Each number is 50 + 12 x the weight over its row's rms, rounded and kept within 0 to 99. Layers, rows and columns count from 0. The size before them is the row's rms in percent of the matrix's.

# up: layer 9 MLP up, 512x128, rms 0.147, rows 482-511, columns 0-31
# down: layer 9 MLP down (transposed), 512x128, rms 0.142, rows 482-511, columns 0-31
up482 093:59 63 58 64 60 50 43 59 52 52 47 56 57 81 26 59 22 46 63 47 62 52 49 44 44 50 39 49 64 47 50 41
down482 098:46 44 50 35 57 57 39 57 36 47 48 49 45 30 60 55 47 64 42 53 49 56 72 31 45 37 68 56 46 41 40 60
up483 090:79 42 22 43 50 28 41 48 52 44 47 64 42 46 46 65 59 66 53 67 64 48 62 38 54 53 41 55 45 56 49 36
down483 091:49 51 35 52 50 47 40 33 35 69 48 49 51 72 32 69 55 50 23 46 36 15 61 49 63 43 46 46 57 24 36 38
up484 093:50 65 37 51 55 52 29 50 46 57 56 44 66 44 53 49 48 72 67 80 69 34 41 44 51 57 48 41 39 35 57 40
down484 095:58 49 57 72 54 45 44 47 52 70 51 45 51 66 74 30 44 58 36 44 52 35 57 45 50 55 69 54 47 44 47 65
up485 101:52 62 49 49 75 52 39 36 47 78 39 48 57 48 41 65 53 53 43 51 34 62 60 45 49 56 49 46 46 83 88 28
down485 103:49 31 64 40 44 63 46 40 66 43 52 42 47 39 28 46 47 72 58 61 63 64 48 55 39 49 59 39 60 52 43 39
up486 101:69 50 61 42 45 53 22 43 37 48 60 73 42 56 61 69 39 49 39 60 45 65 62 56 48 40 41 61 41 62 62 48
down486 100:63 57 57 74 69 42 62 54 42 44 42 42 69 54 51 37 46 40 52 51 29 62 27 43 51 48 53 55 39 40 45 36
up487 117:44 48 55 29 76 36 40 36 42 47 41 51 67 31 57 35 63 57 47 26 49 61 46 29 36 39 49 44 65 43 50 46
down487 109:49 70 50 38 46 48 42 43 47 51 47 58 45 66 35 34 30 48 39 61 46 26 51 65 50 50 56 26 57 59 49 55
up488 103:55 44 58 44 50 39 43 49 48 59 49 47 51 46 67 53 18 61 33 55 31 49 35 52 49 63 57 57 24 40 51 26
down488 100:54 41 60 41 52 62 51 50 52 35 47 25 41 59 35 67 42 74 68 56 44 44 58 55 51 63 62 32 47 48 64 42
up489 092:43 44 39 53 29 42 54 51 56 61 80 60 38 62 42 41 37 43 52 55 51 45 41 40 56 52 29 41 64 59 48 52
down489 095:54 50 54 56 50 46 43 60 36 34 39 33 55 48 61 32 45 58 64 39 52 55 68 45 56 63 59 54 49 51 47 64
up490 101:65 54 28 50 46 63 42 43 62 53 33 45 51 70 67 49 54 42 62 65 69 50 29 50 63 45 35 67 61 54 56 52
down490 102:49 32 63 23 35 48 33 71 62 56 57 72 43 51 65 59 38 54 62 62 82 41 67 34 43 35 39 54 53 70 43 42
up491 091:47 49 52 61 54 40 46 60 73 38 38 45 42 49 32 63 15 21 43 40 51 59 57 43 57 53 41 70 59 66 51 50
down491 093:53 50 47 44 44 30 37 61 45 73 45 43 49 50 60 51 49 45 45 45 51 65 44 44 48 61 54 48 37 56 20 62
up492 109:65 65 48 23 46 56 41 50 52 59 60 41 38 75 35 52 42 47 43 33 55 68 66 56 49 38 47 32 55 57 47 53
down492 107:39 69 53 74 46 59 20 34 45 54 36 45 64 40 37 29 54 36 63 41 36 32 55 56 35 62 39 39 55 32 49 58
up493 108:46 50 40 34 58 44 49 41 70 46 61 35 60 55 53 62 39 44 33 64 37 46 62 60 69 48 37 62 57 45 61 38
down493 107:50 44 58 64 61 48 54 59 53 39 61 52 48 63 55 45 54 49 52 73 44 46 39 58 60 49 33 39 63 53 64 44
up494 112:56 70 37 58 56 34 35 39 40 61 45 65 52 66 36 79 37 38 39 54 60 58 59 46 66 29 30 42 43 47 49 36
down494 113:42 58 66 28 51 53 49 61 58 60 48 64 45 45 37 50 59 60 66 41 74 43 29 57 42 47 42 41 32 69 46 49
up495 028:66 56 47 44 55 32 33 38 48 47 46 47 50 60 55 63 43 47 44 54 43 49 63 49 35 41 10 58 70 57 89 34
down495 021:44 13 33 56 51 63 43 44 57 50 49 59 51 52 61 50 63 54 55 38 50 64 38 35 37 49 58 37 50 53 56 44
up496 104:54 55 40 53 47 33 40 46 55 43 38 49 35 44 72 49 63 67 65 61 53 57 76 53 48 36 60 36 35 55 73 27
down496 102:37 46 58 37 56 52 62 46 61 63 53 42 48 60 36 68 32 40 51 44 62 61 34 66 59 52 38 37 26 56 39 51
up497 104:51 55 42 45 48 26 46 53 34 69 53 38 29 52 55 44 30 43 67 56 43 62 64 39 37 48 23 52 62 46 62 61
down497 100:46 68 34 60 68 40 72 22 23 60 38 49 49 45 49 54 68 39 39 66 44 51 50 57 62 36 55 35 27 38 59 58
up498 105:56 44 50 33 63 51 44 40 63 38 56 47 73 61 55 58 26 42 37 57 21 55 41 49 46 83 49 72 62 51 59 56
down498 107:51 56 68 45 44 51 65 31 35 58 52 54 47 61 35 36 39 42 37 48 40 47 39 32 51 55 39 37 43 59 47 42
up499 087:61 51 42 56 48 59 60 44 40 56 31 71 52 51 52 63 43 63 61 56 43 67 37 37 43 59 43 54 59 64 43 46
down499 089:40 54 38 46 60 67 63 49 48 43 61 54 26 36 47 38 41 41 48 52 50 39 73 51 41 46 69 47 37 35 46 51
up500 105:59 38 60 39 66 50 52 51 51 67 63 65 62 47 30 44 42 59 47 54 47 49 17 60 58 32 41 19 45 43 49 45
down500 101:51 66 41 57 52 41 66 45 58 43 61 64 64 46 43 37 26 77 52 26 47 50 53 46 53 37 59 45 33 33 49 44
up501 094:52 55 54 38 54 40 39 53 32 57 55 55 47 72 55 33 40 58 56 65 58 46 63 24 67 54 36 60 25 55 57 54
down501 098:45 38 53 39 46 52 44 52 39 53 34 61 63 68 52 57 38 47 62 58 66 63 46 48 40 39 72 11 39 59 47 39
up502 093:38 70 29 47 43 47 59 42 61 34 51 41 46 44 42 38 56 52 28 69 39 65 68 58 58 73 41 53 34 48 55 29
down502 097:65 47 49 74 66 31 50 46 40 55 58 55 52 46 54 45 41 76 29 40 74 44 35 40 43 66 54 41 46 47 40 51
up503 102:44 57 30 43 52 44 52 41 44 33 43 43 76 63 57 33 35 46 50 46 56 64 64 46 30 58 50 56 32 42 50 58
down503 103:58 54 74 51 69 44 47 62 41 51 48 47 49 53 47 37 22 42 47 64 43 46 38 37 67 59 66 38 54 56 75 57
up504 094:66 54 12 63 58 22 45 46 21 84 24 45 31 54 58 80 64 35 46 56 50 35 67 40 55 42 54 24 51 36 54 43
down504 092:40 50 82 33 50 86 58 42 73 28 64 56 59 49 32 35 35 81 55 39 58 53 27 59 33 65 48 74 41 73 65 52
up505 108:48 40 59 27 59 43 32 40 42 54 45 63 43 46 38 61 52 56 36 72 47 52 60 27 45 54 48 53 39 73 65 55
down505 102:43 53 39 32 49 68 43 54 39 53 49 52 35 58 29 59 64 59 34 47 53 43 70 55 60 58 59 42 39 71 77 56
up506 101:59 69 51 50 59 44 47 33 55 35 72 24 46 43 45 42 45 54 34 71 34 64 53 53 62 54 48 47 24 45 61 49
down506 103:54 40 51 62 59 45 37 57 62 59 53 36 59 63 39 21 34 74 61 37 61 61 40 51 49 53 56 34 39 27 42 37
up507 101:62 53 53 45 62 55 42 47 65 35 45 34 41 62 55 80 52 60 46 40 65 38 71 56 46 45 47 59 38 41 49 65
down507 101:41 58 47 64 64 52 71 39 40 51 46 42 63 56 55 71 47 65 41 64 53 36 40 41 51 63 45 58 64 42 51 70
up508 098:57 65 59 50 57 46 52 37 59 62 61 42 45 60 56 33 43 50 21 50 56 38 50 51 65 60 46 58 29 53 47 41
down508 096:38 53 44 51 57 30 21 48 44 66 35 56 37 34 60 45 60 43 56 56 58 50 51 43 20 40 64 50 28 56 55 45
up509 094:39 64 43 45 41 46 62 46 52 36 29 15 58 58 53 51 46 67 46 56 20 77 52 62 66 32 42 58 38 69 45 51
down509 099:57 62 61 35 29 37 36 56 45 74 68 52 41 68 44 44 66 52 45 63 62 43 47 36 66 31 74 40 46 49 42 38
up510 095:49 57 28 66 69 53 38 36 51 50 46 62 40 51 35 69 44 47 39 50 38 46 47 62 51 43 25 42 49 49 64 61
down510 096:54 50 43 57 44 33 40 53 64 31 28 43 42 37 44 31 61 45 42 49 38 46 68 27 53 40 53 53 65 41 53 41
up511 099:81 59 65 49 41 37 44 48 52 78 27 46 39 46 65 38 55 72 42 50 26 53 58 28 77 39 32 46 59 68 56 36
down511 101:36 49 60 40 42 54 49 54 44 54 60 45 37 39 47 55 49 40 64 47 60 60 48 44 79 40 34 31 28 26 25 47